{
  "hidden_act": "swiglu",
  "norm_eps": 1e-06,
  "init_std_down": 0.0,
  "schedule": "cos"
}
Each number is 500 + 50 x the weight over its row's rms, rounded and kept within 0 to 999. Layers, rows and columns count from 0. Numbers have three digits each. The size before them is the row's rms in percent of the matrix's.

# layer 5 attention output (transposed), 768x768, rms 0.0817, rows 340-383, columns 0-95
102:536581533461415436498490589498534426559523541484492427528464518456538486545502479547503493551540485373504559478541474539416489423386470546546525493486427450499530509498507531531456490505453576500543462465457451558559430537523473500522468509557479523512494399503603544511505485518557508480
105:478566491527465440436557439440484424524490470436511539444350519398484487515436494579443487488463525522531607539484526475637445483536561503506522518482462471604560532495593523434424564525429482423438564514478521503498559571503414585494363556586533458533528460518497483508491489475522524407
103:581423472596427509418517483483542357463523489508521502507540514534538525558514559450593521609513470503484476563483478457520481544542481569532496467465493535530404503480515481473470557555591474376517577429566498574537539446486549552424495523405530513509481485526438552552465502524453553481
101:547574525523576499518423468546561579525456497583480520567504537542517543514598493491546531501518480446534557463532490548437535535539542542497458455567484481488510497475505570535547423472463495524517503433456495527493490441536528488533494496437515462518508534550485545511523477594554548525
106:452425522480514467527488490465541386404452434514512472444509471489532444511514609596437466477522459507515543483534464464394545504526483511447473449504563531477556514474519520511573582532471490473531599571541521489477527551489475458415417565520508457568436544574512620478536471509509591542
101:531492458529486531469468556555480475547543470546471573556550397544576550454420476414528608507474524611535479516496512513526454442458490503459479485558475498484483504525498481462512500572539454488591514466575592500515478475380547560528400585494574383365460473526501587411391460463468481542
104:435441481439401486411528537525539560508485476524525504525589448407542518594387443498554480538474510421508530465487480480512452517424458482462523482496562459555515510527466462505520544523471492479551514414469514523568421416426523480534590479482409462539552441517426430527429493473580515487
106:528468514524514495543474495558499522598520514489488494498547563500578490536637486438452466477518513551511546427462478465489410547598516465421481510408542538484491430418499496546604531376530507479552533486496518410489467517536458493374641573468484391514463589469500516421532453478515496444
104:548474503444504485330469433497447490525525473433472454565488531390581490575434544566461528539474461488534484487522503571467451494566526461475523497549521490564459500561581476534516598433508495547516470414408525558467467525426479631452488543444562508472499447581531448522534468532472569491
104:467393436527517420553493529535494582517588556526530464464505551424475515496512452501560573475435422557487488476506573527490522529421491516518399450516510438464492525557511440483525578458463441545443500452473570551513455446512481488531527463505508425495447470497430505538468533567494388594
105:546473529552511524526525513499498449427481583558521496498552443570516369553511559485486543503519518496536515536537554517521415486464431469493546499520521517533561567539535495465586500567481512459495443501456404546377455543501477437484582566562480480484389579537442481519541498403532488539
105:440496435580550476502551505501425459432450436454508490519546572676628376444478539554495490449477443515457453586467439474518515487497528493563562536490392441496510434513488507412533630493478463481492536481539426514447483517460498527563508478494438487441580496588412577574512465498503443465
103:490537516482455545503459482558516595513533529495428533641604443424579552532559531506465495503512458457573461453511545543458556452500461523414548478523444505475455398566589570539424351465505462432498688505458560408495559473501493387439489439433498489582544533571497470464522468548510471509
104:425577485436542532468534500439536563459526485597437392447521444497494578572430535441457533566582577543467501423381511549573488505388413565499458534417453504461540471478556464478403432477517671470448446484578453568497570479457478498463505501551539472467520573530396569532513553583434460465
101:429442523533494473537559459515514481505372583473501494523557559527491474473555485529523445494490520406635482544471549477529430528527507563464517473472568452448475521487422544515486513519534445596510504436521496545374507511491522569505526487441497523571450541565492536533559468466511534473
107:578429492518558489488526501486498522479535473507386437514434579392465426471458458491483488471533478549486482528537470513489482477503475511550499481416508465510542519511456456521479464524381428459521543456492511505514464531510514512484536575420460514525544466453529573527617574560592396530
100:456474539471502445491395498526511519466480528419548525570530543403476599447572517467452563546403578442490411406522570404495391456557446515459526513495456533504469544536481525454550462428533470384568550552459463485481523529567465524487497544537492441643622496443610559466539482539610474427
103:499486455485488598479484570531451474526491524502553517490438496504594469517602473424449421451443460470557588555511492464528589399485496519538561483531523487449507563519454469536619495532493485461509439469522533524412380515522663488452464447551540536481423516537426537566457464475573572557
102:455440504465446457521501494525556413516512481534483458548582505521506480587429459586507492495519562564597439543478512631562511463476586527425507580528465491598455460471481352549414585491591490492607471484494582449526478517545438492485349454583493465505480550570474448546560448548525511541
104:468451531525479515554483410570475566441587470582425507450575468475444419485458573395554634492554558454490561444538515512468496564418589492510504531475521429575536540575513518509539478519489462453546509547458548470419560519468433548386633499455592498451515485386539555537453491540527553515
101:521504525455594473541503511486396543501509437562501584512491465420500404509538449498508480551607498513514538523558513461495550487434485571514613513533567453517503621547516540453450476564507454523456472475545598528537548517508547449506502512431500489520451476444514512487589577466476487642
109:450495553375520536437606413553544471466454506427534509476405476514559471549541523581432439479465447516531443511514498532433504571522439487500456481423537523510386433432490516514447518470557504505511473600510521483543489530483610391469531527497566505489417519565442555490506504536451504457
100:472403467542499562488409491487473471508537498602503536500586470532509558501479566527400489577498451630537540471471469464604501526529501465515515535490508457540387530581513478510522406548440480514538452456450468541492473524446503459501471474522335513559488418437465469587580546448487439508
104:609451452475553479520456413466531581464501471504371501529539499491544565456566557481535457506576369436551478512460535586487509414481541400507419588490455508500575510476536421526542547562470567477555472520480519559497577475556483515499526541474515521547535455436496515440507613479496510557
102:484419601514508511455548443515500508584524532509488500500521465520465375511515496519483519528543560578465384504487528482469469530516454536516476530601460531581486553397432474477519442489471511446526540416513518516450432417457510446529453520502535531447490494473439514450523418520532486578
103:480523458515481494553408483537497461487506458544531463492472542427534554505515497528523423494498468424444515586440508447478593535449461369527508503517461566576485538527509502366511476476423422448583414510417449492435666514461510451476495459478508506486575529499521525507544442511505525517
104:501555481465545473462432495533456516499564444525467517566453494415486574443585531505505493516473541521499543470496482519477544511489501555567539468448493578428503445599472544398425488515469381556408372516502492502401490516514568537479589484492562491417631416509467450484536565489610348542
100:491514534497558449465535513357521517483521442467533516516492541657519556408569527532489485552492500509480474528498500544571364501566476538594454538584397502513464488583559486520559515498533475444504548522557558565450500514455525528472507524579616540523489472519509504595514522502514518467
106:487553581485568480554478424547461500581534510464510514578462499521561489571504543484390512584540494480411458564512476448584504491460477537578463442532572507485605541382511558465497581560488420454409417490562331438499416504483483462484497527455500514370477497522519488544543497474517404507
107:496492435420466413453547507422481467517512518517474568539518536565516483405421462464467595426563495444528512531572456582539376529536549420548477629538484446460497549517478587533560501494411525555426504491545529434537451495549437541532487495528553438488456498544494491448438532595517547644
103:517561489494541554543531529553431489471475521524500461587427484519468405478479536392555483437502571555467465568443468473524526487475543452505504456495495555419548494493481532457504550503560504526551496450541501564409438463492497546540523487403533560550459504605440505535536484542458497419
101:563610446486490527442499533556504444432569454483458564530486496508568443557550464497456510498562549498559552403559523534512389545467455526450530532574486523501430601486480467513536478451500511575542537539392527483436551444542518493503367459436500440560471564472511456543461522530500545381
103:563500488503437391524455521544415465455469488537440502443508449534395438527517469467522389473614538492409400470528482602563490553463528504507550477538503476381557492511545508518485348504529477565483518592436536494537515530571504463557488489498467494480534449510521483563514482455438505524
103:508551520521498436425522545506453520514500484522582528558505501438416486436497475479461504474500483440473463537481533526548474545473419594494502479535450518486445508472414496551457450433556397521514499496500493526521473541492500418436491395501568473545475475467505521499528567479516446496
106:474570489560557518388459511553622557447438433455461509504520496450487497424572424484576460495532527458572493546478522517497456514553526523581513530495451527489538484535487486500472482496577502471549470660525450466548441523537457521540588485501402514549529599551629585539511490493479526430
101:475548490575449511491454478493423496531493471485443483518470473584431560475562532498520553485476534576496492452592449523615375539587489413471507518529471470505500512564515531522518490478494541485578522585511522609547461530466454518491427408511438488493626407470466488480491506499510444519
100:580470507492424488436571641431519592493307556541565487479553495483484475457582488485524561542559561569553484463505500434467454553496501542432555447471548512564523538482493508420498557441568465535463519452443447449472424609407486498550535435483511498426595483511516483536521365539593429459
104:407497452588559462520501471528531557390564528485521418536553543536498568502544590559539578513459470539488454524512484486472483568506484472469514519441510486460470525425450519524523559488562422486498443589558459493444571501578454496510504515424578524454461492551450457578441460507469458675
100:589515510525507513455559413486421476537510422498593521481549527526471516577396455530590531445519460480394647552417502507466527551490444416434411459539522476524516438428489501506580493468439452503466473413446461558553471463444587449482505544556547507550465492569524530497482478560474407566
100:455532592507508539445520451495470487464528479532457476504501446503511424567539476501472508478577494517568442487459539517437573491449447419525479499491484490571489500521416426532537479414534473481477419490492471426555565496424436375500537527438526530466560580432547531502468454526577468500
101:589450464594474612496518395512512615490487529472546490410530481568469499484446578560502506566511485533466452494463565476439517477445490493486514536550473530538532489520452487507399637449368567475543599517536537483534535503544503502506478523509545508402422555593555563424507549472462462509
104:445462529553519521376502462484547555485492446511596407492542498445519508466523510528438482428442454530498463457513559489496576437552452467451455448484486412513606449451506556460499499494541523445497436527456622416414493548553498520453434503479476546475533486490472511393488524609525500332
106:459516426408458501501485507453511519530373485483583566541424530399485470494497561504554457581558462648481422500520436556471527469494519512484478557475576476521413504519577451467495463555465471564451552380514533505504367437485344605485567455475544420496470490581432498457532397621491494535
099:545582556454484441381508532559533655462578565520531387428499517543485519457539435536571484485585506546536539432491490558481480515485554481487461523494550508448587593504512480615507455514450543442514517415546549409536498565544597491486541484524528458502517449381556579526555427506395581487
# layer 5 attention value, 768x768, rms 0.123, rows 341-383, columns 0-95
104:501497449536572524520544469511506452556512542548518560500505507443503468463456504596529505511517536471462462588479473590566451500514526471452493529427587486593495474481465607453433589555481381475517571501468505507409510490428494479574403471609536465516510496552479516460468451494522442413
109:576410436535480475502527499531491526482544454442566467515536518527522433558490502516525557471482423513484463618441516478536410549500524569529466502589589462529500513536523572401385497482461449474496560522548482473693573518436422493479520433437476467464463431497464496482516470472467502464
102:432536566451570504468534513527518608547488473501512495582458399552466456554488546460565502530539488453552521485535455473494489529504510493493498473494399515482456525515491516598515467437508534576472547462483466463493525492421569484536580490556535454464595577482440530560484397515596543467
111:522519522400447528430525494491445417483482575461490529478490558551404445498467493455465462556392483493584538636493549511522525470472509460594409472492518511494509576446370615469471454464496624420463578516527579641599521566525475511534560503519447520547558461591497562511477401492536468559
105:519547523461436497496457484532498574480482480488552520501461573553552507468473486445449550530595475511481638470511498486487584475470502547496524467641483595468525492423485611497497477518584485452473513456434571498600503469556652392554564526427586491458450481480625528445485470426515592491
104:542339404497513439562494536500607543509535500604547523491538492506485478491492402494426563424519479505537521518391560529495488451523494524593521496464471507508514578515505483562592561494584532517576440426529513484465550454412519476539416515533565461538545408525582429548459552478549551548
106:552520480555469589530607462485560468540501514541527416539602507485440456488538531479462539500575508504501535457517473414491463525502416484521447491416584540478459534463511473451532440446523541507521476543485443434505490493506548451486449533478464461460463486403554590558486452604593495447
109:542543521424510530519551463532531491545487473484468587427486554439600531428512524481578430530486514458578485485540559528502498480578537570502482485576627475504392535509587518497500524529552517473562523495510490518544501551483551498524519525551575536486491522530484460471442482460561477577
108:472451453590502523505562503548480498539493554482551460440474417586530496545410509446533457559515514436554508435468552508438491458476438402434494517465451436479510475517539457515488564452399493508555461492471546454480450502513434572507538427493479535401446453512476491449479556503540500439
105:444461487483519424509496462505590424496430568466427573497542503464490549453534579439486388482536524401519534525448497508490456518494574487497478554548430561479534542497556430483539466487541415434446485475525510470490532546424623442456495457457492498466431469418513465429479551492599482497
107:476537427524430562531549550468532462485455489483476589457535496517521512438537465444466503506540436487499454497427547555537572481606537489564423509494468397473528559423507497516523481514547494547499484524510517631457437544478505503539469498477462537407520471478600535483556551478544528577
106:472550521538522588450483529528548520459554516460524420567550515560576561557485585443478475490593523478442490507527541516538467512561466509434535541403490509497612483527529532534566444471461537437461464471463494545518451539516494490560555562468460434427595564430532479550476491644415489518
104:523536496498469551524560458439464551385560439483444503513500559539493460492442554535415518507483519475490483461508507479473608530447441562568454491525516541431534501501543555556431473514519609498433561410554483640487539506527452524449493547540523516556501526530477646549477470542453535508
104:401462481502553471495523533461447538503461401529471560402513523526551525475496446451515447513454538440518525461447554484508541496588559547487528525513551454484503467537595505578402508415439476491544530419522546521529462475479496541393507543435511624621481545393563480565542550499450533399
112:505535511515565520401519542593500595507511586541487534581557492529467501443618528479550467446548658434481533461560490542450532486649540525521437530506466536543558479483474477553556434436504500543453431412415446511414418636595540563499496438540421498456539476476537513505571516454454480433
101:345357487499545429477496552541460508468506408405556517525543484500424519529470465433479503542428542452532473426496461573534492571374481536482558464536504526486524443473512472565461498584486553446504492414530466520560489512578534494580458509503491496536528472558576541499554479563473472493
099:420393437577542441507510516549526408507454552508448493542469486592578433551559374471399566527456442545528553491519476386497435463501528455594521579496406451580533542475491532581550495549517398580545547509443458522480528544493497456484547469425465464392513481444534481478578482453450525439
106:536683444547425523450575492446562521502411574486527517485553484500465501544495458527604496511513499410503514512550533496502528575518559430472466609539612506491506531587449535537427491534622469525442486496490508434423480428600454443527528559429433532449487505541408447429610514439513560528
104:526356471493518532532492555440487482475620505543503439406478522550519457444474530487537541475529572400456574469464489456477488533439597508506478409590605531495445507474502430462631443473489566502627516571369543463484541458514379492440487477446503526488522477518491511474469501533507496501
104:537452558487487543473449518479425620514572478502525424511500512496501480512548597483542462447482574427541539506565431453526515444432489522472564521576467483480493519523424614498509407484460594475505521502432471468504515546471545472498452454472406520524501498425502505505404546460566511477
112:405441514406606433506543425587502472551517491503543480471390496535436502532503463567416533612510517481483467463589540480485557474357525512608493515508531513524446568482487526440523554471599508493384580568512474521574450538436478497444562461533528473468455500597423579574474564530581427562
103:522456525640476472509425487455402494437499487443498542503516468516476485513568529490394455529468476489478464429477498506465469467449463562501575509558473457560431434512566438484447457521432584572477523511455476501422420547477542525502414612555495524523440418486537459545473485467482455434
106:527490511456563408521523483535446469604535485427486492479568513556464497520526423489526559515430440407437470451552503513474485498491449426576492506494488535535498450515572513596601522564532520502543454549493625517494512429498495645586553468488531478540524377437484433419412514493507502575
103:485458542557521501401414551544608547452472617491499540491453481436426503504480433418477507556536563519580476488519586530531518467593545482532522511539411486528517532513488518495541447444533453586490460532505516457448493548476664512511451562455483521426622582468586500528589408451503462414
105:525457447564518443496450568568475571529393469538534386587409387511601451505538535564501415480503398418488512528552467438522466476502509448434509547462500503571425433514557504477506490571485501435590398527480500492476541528460420471610537368483453483448482548436528484524576548557456466488
107:540492472531485561557472505431495481521548498552529500475526490435471488457469485419524508449608558515449588472417431480469515466540485461430571523521478503450400414483506448553505525354551510526505464512570494502581467503536547517456561596501445467482538397475633453560595529489581442511
102:531438474453561445548459472458526494522510344488491578505507598502493506531529493518523504576522566377488518537489581573518521500528503563486494557499582495524485527540402430481391455505521413507464558404443443467529580589417487477447452561512560580480535522555484505509551522578476469491
107:530531567616482584510497523509515537579464520423473552435458538561620446582481507469490514563497495518489586565569489469499567452473481454510498515590469462460525558499515490479618481442612512419525555505440476450578532516494517524474408502531460529567433438591551511522477535436571444571
116:520601541509542476410485443482529444566467524518458597470476558567476502481475501510524484570472473507403497568486572471490391600435512557502455495445505465477469459524470542531372572509551495484535448435466482423498473491427420491483519514485548503527484480538387423454525548525496474431
112:536531448444535393452490553498570493528470531572521568535479473491507517528575477489478588571554520641516512501534499501468477604529516543515438501463438518481546490477510579460562526549586442535457592497528489537515459519471425390575525437497516492472505391447480463508518469594445487501
100:429527466413556427456525475470507443518463454403469553464447560487523431533513509569496462580516542542429505510526469498456476611537441608571503570507526551488475615477492546475540463541524525419542591474463488347488500446429545523556503517553518478462470534497445461552518491604506576525
107:546438468474561585539437441450471443477520486461412472594534519455450557500514445520390488457435453478489437493528516578559497506365456501481539525481538461537588440453480517467525443509438428518539484418479462469511508515565442535531512517490539535389460544517486432503441482441484463522
104:435480531543512505490451493509550496581474521542482427525532516410482501514498541445481504476527558462447518553507454471531477419491453541484455507501435544462405507457535431539536527553554623507491488509519472510506465495414579524481521454542587441570484509399656551415600494450457536486
110:524422453443513593479400454529518441631511459490506405557533592456504462497569383439543442447550577544598439506525488486518553561488389508523463398542549466483489486443524487513450501573431509559403539518548601506487481432561416502479526488558482469544504500495471490565558490586572521457
102:494496505632474515597456417502534541587515467404469445442533494394482491534455470565407524402514512553516486556495397528545517598532545499502512397560539480464470505508467461432480470458555615504495540414540431503494462466542547577471431501455472524596600409452533545400517469487533511431
103:500492558505463475497497528462554469475455535563512470490590523504496545501469463535483522471607537548561504486495518520461589521536489537588545429456551516483478499504583507531547437401529441590564523499561471554447362541548538543479607518501530510443528524438615472572541529485552539449
103:474568506511494528525507606545544503406572474466589503535546441522487423532465567562486584509491418486484464368484439512506468491574426533468477521468486589477540577548522553533523552483526521508462368421536496549482552572550475471470589527434421563550513527507493407520603571552417580523
099:507451519490496546484532476565496458525488447500443387454551517473534500518488422422455503506476529554420561467562528488527579498497510499500434509485492430456480536523457498552484459454542486503473426515428518516599482494505474413569500534399530435543499506543528464535505556545472440473
100:393509532496525642570605610508390478493524456565570555506523445545505462506603488421520558410495473497449471492537506441490471571531492511447478529497528486619539507541486470496504535432494535507462529524497480501558467519459518533426559550411459456493497561437515542524547515544391606569
101:485481475434497497499507481524460454463542567517496568446423468648515576501550580524476505459487577533516587494475552446400594545535481489559478551455514489455454485565476507514514495538466502555497502477500477492534576598529626586466517484519501461430441517505443556539438496471545455565
107:483555465561471471500505407472476413617463468574506533485520531439605460506580503502493474514420472565556548561462529453577594420528476455576384516518602425557517437445556515414483470506472542493507572548493622521465505507470534521516572558566489462531481487527465538576510525521556506483
110:585577563458522453514473465476478485482548500547545542423438484486528525496494539521502557481517471576508526487508518574473616498542547510497461457455574564415497508529506448511531477536501427514474565508452528544525530457492495446522495573447446453572418529553385441468482522484552447528
101:517494503553468560512546571476543541520561499470477408483486493508545444479586483562447591516468541480481531468579482400463438529473448449419473504532594438452590545515616472513476480497429473513478460499524524605529514500474519559535510550449461482476559581451499466525556506483477425397
# layer 5 attention query, 768x768, rms 0.0854, rows 384-412, columns 0-95
100:556469418475502475468407477500596481550540398537410519555500518472514562566572495432559419562432540459490547447522568466468572570439465492502501487521446522562455518553429576551606453465529494504484512410458413506465541499487628499466421444484470524465509537505501528425440439525493559515
100:427438541580598503440481534535580507597413517438566530497468521534549521531506411536472433492493552482417522548491481569537532581442496416517513523543442505521461493572544602537535391426516505555500547632520549472476453550488543530446520520507618534421567506583563621392494561464466486506
092:477578529492424510432470488492454444463566467444427529473611494477430526508539554495518486513576473559496559490481489518436594414450516463448475486486427519518569420455425493511582500584554565550534445428449483516455520551545554530453489484434347559617485459525426461534479460584486481505
093:477462522461536523470475490519547485519579448506414522544493465437537531565485497500516428514474528493397530509591480499451540447444459496579526510468513554469396508530512592553532432484506425594516557512597582604453451516467528495422444492498502468475566473599509529529403463415457511499
087:496471429493537475445513487511520480525405551563439541546469463513564555459540460543583513567509595439403470525564499510500436469437541440512383527527475440500479552625497470490468464489508426426486480550525425448469480543492423541449500426518511435409520457529539567507515445454493503508
098:569555551503521535504487503541436530371499578503574499466411458517465477524462516488424587541480493533600497550442523498468507447534488548491528502501534475566484440452488424414460547475416497472513535473478504414581495438493510471534517515461520429545461466503563477460569580512627475539
092:424553557460536497448462564545493462498521512472433540498468416466566489522546481468442423413511462460450492456539516525433478455467467441388439469537520454456464568458503604484476451499570425486500437415534584506467460495452511505612529449510458435463495450527395493505444527491611532523
092:519470583455434475523612456466510526454430620512512446519413438458493598483364521472419577547506408432535504524489539528428449480495514520456513548457522538591471460540553488507464506488410472507505513449434521459455433425509500480483573550538537513465484429441518474555535562442599429456
084:502470433542461438460514523534505517540527449485585502465532517445455462507476498448539449487515483510470574528512480440549558511541506437583518451531479478509579528502538485526474478507372359566537524570504567479514603583433543411482566521526476608467437493557595472487566505494423437529
097:530567412494602507524478505519573544565539469506504500527631565486545461567547433526387431560539412534409540544427520548523523528550524516555642405528498489490566571446515501462543469477532445517528497589459466593449514520479441491542522415507468591506489486470495559419361568559417560587
099:505549561477599527503576438516504469467469494522472515400461422487497526447486484481508530522465533485465462530485390460527471551500487487535513474611427550534484546474458464414512446490458582581521426547462461521521571460540561480511591552488549450503453407476615489514552466548474480596
099:529614421509584506534497491466474548484496482572532601526605550561563486523531552519501552407490507577574558437457442482535524465568487499586557493516576467435468560492465490481539495432529468479429537597392586507532558552475437468428323529566476561505420458589534578472502460411447396534
097:517427524501424504551462540529571513505576511551445557418404464462435559453486563466512465480411544437488517467496615452516546507407419395518482466396444460550477537519485519457568483574468546432564476426546484488534536384581475536523524539541430478577505554560513516490577580522505606469
087:440428558526431483441510428493542503553458483469465521474492488514578463566546476461497493524447587607416460525499422577493638471560552451539557448554484441499524491562390485535489531538537489466498497532435510450456559494449533489531511498564435579413423515528464489475497484498451460521
083:509530521427466421511506482557512544500471399502469550436543489503552501440461515528530368473462552461498465500547590555533508572441436416460523398501430492572429530533479540570563534501499521484516426505564513478476562462555524553598619557524526462569447615509575564491515585463538543540
091:514452459503471676459523526516620490551527468405486486530498542525539417578489457440519431436502501574453577457409493560456543442405533493573515513505607576441508439538466475524429546515474424482522582542461461481500559571523542599404494511569522609530494497494472578486476506454463463536
102:409570519512482404472453459465438567411498496532482462500502500510491568533535475489488497534656540434609563462510472548544589541526444512438479472465516492507417505508433496540466544520541539473647516495539462454615716506445517478506534466466481477509530534476485474533517469477464573481
098:497479435526580525561535535498471568514418489528545610467478533498503524499580459466502544567566517642399449520569544516493444492541388486531523526521523465537403463480508482479493407535523464500446435571584513473483563414527480434592557486531474550459471586496575372574570614486554507507
098:499503481498552481518492445571450513501547535406439601541630434535503444472465543531415527517425425496477551561521442500587421447470558453479449409521502529459449504605518533427515507640443482534566523489545481539437485458504482598421458512545503532477512442445508491477472541561415510513
098:490490465598540476458497493573522507501488496451531568498569461459510499492455463481636482576471470551510447564516524462518507533475454441441614548548408549464553571476452494456503586450552504460534449458495491555484582471460603510454535450471466499484475517391526515532517396513481569514
097:434479427429471573395472507602478441491449499637434494602526519602506550490501480503510544516508516497415512528574525514540553611431442541494627499499441487401550550427471479479570487508485433466458591502509500527500535450509437464543493578483510530476651588425557432497463428527506558480
097:453523443561620485514546537563583440427477469517553475488418491453507533524499499431478360478484561618448457415591505539507531458438539595458514515578530508503534469545453456522557516494531449539436391463501434490500449516515479520504486530398489424502425489444378522479550474496553398596
099:484612447566391522383458476608491471482531469512628517488514542517490572447464493556541460540490557521613464493552486554520560495549537519434533428512409499440592443508422502458469504442500546480544487434538435537533491385455505571505497480423409510494529533529460489512564469516502519469
101:528538537489452505547439461584617511558572577500540483466536533639587500476390499464534503540608500524510492561539527476502423507436401555528465630505524548451504486504562560509439494524395526521550474436622452485455542461470546398476527441523545526550425542506512444473501342578593523515
100:569518529534594525524457508489475514484419567540467448469576462341498545582555528547558516568488436519501543456554586521494510507503440550479506424395509504444563574478501526530566487522484479510501492543545457545481557448493495512499484457545472440490553441486496485479521466541495539625
104:496462537511557447519515479474504499526557436493506529442555514440497480434442595535492579535587593467495551503501499432476688509577476582551495479494526430544421507511509406475445580486530570542519508487539505485534546522525386550501482535436577472539533496545420552670556490538411415542
104:481571528452469506580448577477531433420504514551548461524577673516533462499487507590478494500506487552448545494557542533518448560518529481501519550576477459458519508600456466537526431563566471555477610574538591477464456472465460574489497402496504548552564440579475436556479589431548481500
101:587496502483452549471515454593547601500466457505530471471458468498533507463529476448486520509382461564499423621479507521631406479542446415425516490481453506492477518495602498490468410454503533466564505543441408568514469590487490545460503547489447497584444532517515526456618526491544497535
102:580413534496586557434474470472595514488336551440522471543483520491531481499522416492497484563461514637542472460484519507526504496518497539554518563472514444487556417480511484512554516532498533520449561516410556502589471458551561478551500496528441484491377460474460553527473498530545505512
# layer 5 attention key, 768x768, rms 0.0859, rows 384-412, columns 0-95
088:429590471501518507498548438526348551414463556511473545414498517476514416496517384618433585589509471451480476536497448535600516536528473444536537464518497416435511485506421517414521501539425503425557544578450510536466594526495451396526494444559521453509536467482405544516522515479525448460
083:464447502471503445524499463367510496557520561468477514538474472482484428574527513492456485579428460535473440516497467599472575514523557516557507391400535542436561546549572614492521526523501519466525510458534509418528558482450566459405467498582456533502444579499398442512465486523464438487
089:531493476453516486454469482529562417468449559580536500390474491536455345464499437490494474464475599469480530561490482491465443508417546480486519516492492478419462431499437464515541484510556499447563454511524536381456519486538526531481475504443488470484480555469456601544416501425495433530
087:516500497553504519548504481492423440485477478501433504477505369513522544547530510444522419623466449422444563471435566509448508526470464515462483478574473481590509507554454446430569564497495451522549475541534507430473530514541529507515462457569466535462434540517505484465436519465580533469
088:455581477561595465525462464528474399478622562489524501559407458555475543479494518497511398501424450553564536449561588533384521414585494520416537502529436550466508521509533475519453522457461524512492518521576552455439468516430539472544532517522495562452443464467523381503486559443534522536
084:482516489558457590428531669464496552535567426506543503544540439565532557449438534536475600485616572571478580495473477421470457523465444569442557619542531436531549577501410476501474467525465511564429515636535509511548426492611527490432535485429495586470474503493475551491550518550421460499
093:535566454523512477493515477538497422457597459557554513589434562520466449497518544479563537518489486542501468441569492537519518553543498510546475534446506490529482485460535462471492515550436541527548565473430480527505426429441511582645520453486476484500503499577490457553602513471466577546
087:449511458466531440445497496584443554490553539485505509490475540421590496430475531574561468455594469557511433411493520557491413429495525578619487499576500565499500522438489496580464546471482515570441534472492374554533489565510475583477499534507529494429492457490540369476524524478507536497
080:551473542436409497449535471473565537535466442577433475439550441557485473449519594605571497560531587490609520507418444511448480492453541508602519554487443606384455556479458530500569448513480531520559388440500517500456492511567505461465417410512461477487492509560496561466468566495472356415
099:545486520486540584558424422413538448474518542565391488434453531484491557549441495471431444465468503558449515412494532561475552536645514491462557529562590532456442414452499480534404467506549448488516564514528535524466534533483561511525418409453531494434556522547453476493469545487489476576
086:537462497514414545518459441553433478489493458519430515539586539402501359471526563504490422434557553490518504496398528456472501536411546419523476492459529427501519515445373514528462452424535454532420456474475478628498518528452539453491490468524416538570540533358506532501459542526507517449
094:431535424539534473462468547475491511525502509545417428587441484419467602486469392390499545541492525518407418554432564517530477409505392466565447523471425598487500492503476522533537523468397418499463494495589419441487438470462401539451522414487498486500502458537463417553412583600602586568
085:602523527520511577474432565433550527459459516596402486522499466487447514509485456582522551469557452527504489466402425461524424497436503497404441535530435509486522488531573563546530595487500530482508468496425524448462570511556532517532509522515414453504541442589474542429546440513450421551
102:506558583507459519462495574548464482477517529454403522505559461456527493509448597476429517495550545500556493490531493542562416509505547571559529519604528526472475487491513470516497430454552475480515568474540561518493560495447471466509430518521505465521512447481460527459532582556576633572
089:495482471488467508559484532443573525515440488497458453386557592448491452554510505632480407523546529466534477462496520470524453573420496516530491544535569488457457562509533487532505418561498551496528494527492572525497476553598431567497390525523615504442472503537550444462408526420486495533
098:491504410561432350467425491480606564492529485536498563512444443534485493546562486495542422476502548484434497515516515508513518418495490571507438533488513430604570464552484555534475586537541478460511492551456483487458547463500528589474489478513504451528426433499469486496502514504446369519
096:445535566464574491545600595592437556563400518448539544548384594497601526487557535526501496438465451482379597544454504469516446412478582478484520481575484500486455549419484492560520423528600579486497469520482385478494507409550463449437567575506604491524474508601524521455577595524411553495
097:427516477501539504548376437493566506506535521543462536502559558540506517552459566501549640474483456452481526496493504493490489499554503478468548515530494601534511534578581517561519443493495503357485421478434488515427532560420509599517527499415355487478523523438441559539536432528554491544
104:470517493482478510449454488512465496561456471464451535499488487476481577506460515365560384535561484480565517482507474556527504474607561530564447434508501423443416523512469518464545516499516491415483454516492549467562609621525558540520493569539457479526466528532469535495459494436567482467
100:489417494545448511530450514417505527442478513511531517528454454411452468547495552508455442489511454439496493527504476507514513448565559511557475471520437429554598541495498632552495432514554452569544435557482419470513505592509498547464519490463431537462478489521479448542468454599518560520
096:517440464505493424566619520505477308441516599471497489566474551457516458547419480536399524519557437459511472538512491516506581438534441474590430509392464563484550439586534461574469554522467484496451530490492532469544431457523441559468501530448450493538573472471448559396553465465531497549
096:428460382461509507578610474525560571516425446575459472478525560632487552446514482395540459527447497433500415483521544452493524528414529531499472563481489450554505486536471530445492530485568454451454523573450469446578488566526489523463491533480515559552530581477531489484515541462435563489
103:463482530599486504536521446607502538517471513491377492505543498488524514479523410422458474536516472519411458552497508466561633567526470395448510423509505498543477575521571453497390476495511557552570534469518537505509576481507571529534548494537494443470558524574539622455508502536434503523
099:498484532428543544515485455405524382413404484467496536541461483456464611489502477532539505497517471579591418563500501452450587480608477465417549456614442489543483521462445509512433493466527485516506424523500466513591531435465517559474558531529462548437562518475425548506478628417512557450
097:506512482580532459486539475473561536468542488450490461524510430423456480573556556491501571523550480451472533410470520526465494552642537532434412557584480524559401500503437493451495465434495490447476539462583518428521507520534558482449466505479495488532521556463491501617448441448479507496
096:486493486468538512526462533508462498491537539499486450592463504453558486554520506485424468469522556503498499529541535615488532471466473508460541501477490543489487480466427510511467467516550677455551477523559544488533518500550529520467556455545543425478507535420519567404523495481579613473
101:498550505490513479481493495451435507494560464502528536496529422563459471481507471465524463415560523361553529519522474510473463496455449511541534546525446565562535403476428534552537543479488488458517437472452479557505432510507484470467417474548500412592458465620421516512489533489444394498
098:452459451534486547461469488483596519497572511592474558490478467417544472518519514457454454506555444477466454521545502456459549442530518578521519439478542489458490451429493497522550511515414505501453474511446507519614506553467412433511436458574529585503519472413557431495442406467509523417
098:530512485508524499440466510491583412474534465511507555581493444523468409425499492449446441470484491473563527520502494565521542514407501493584485490530362482470549360505459498474478473461506455484499515459534450488536456542407546433473505462435539441589640433587590461446546552499504432516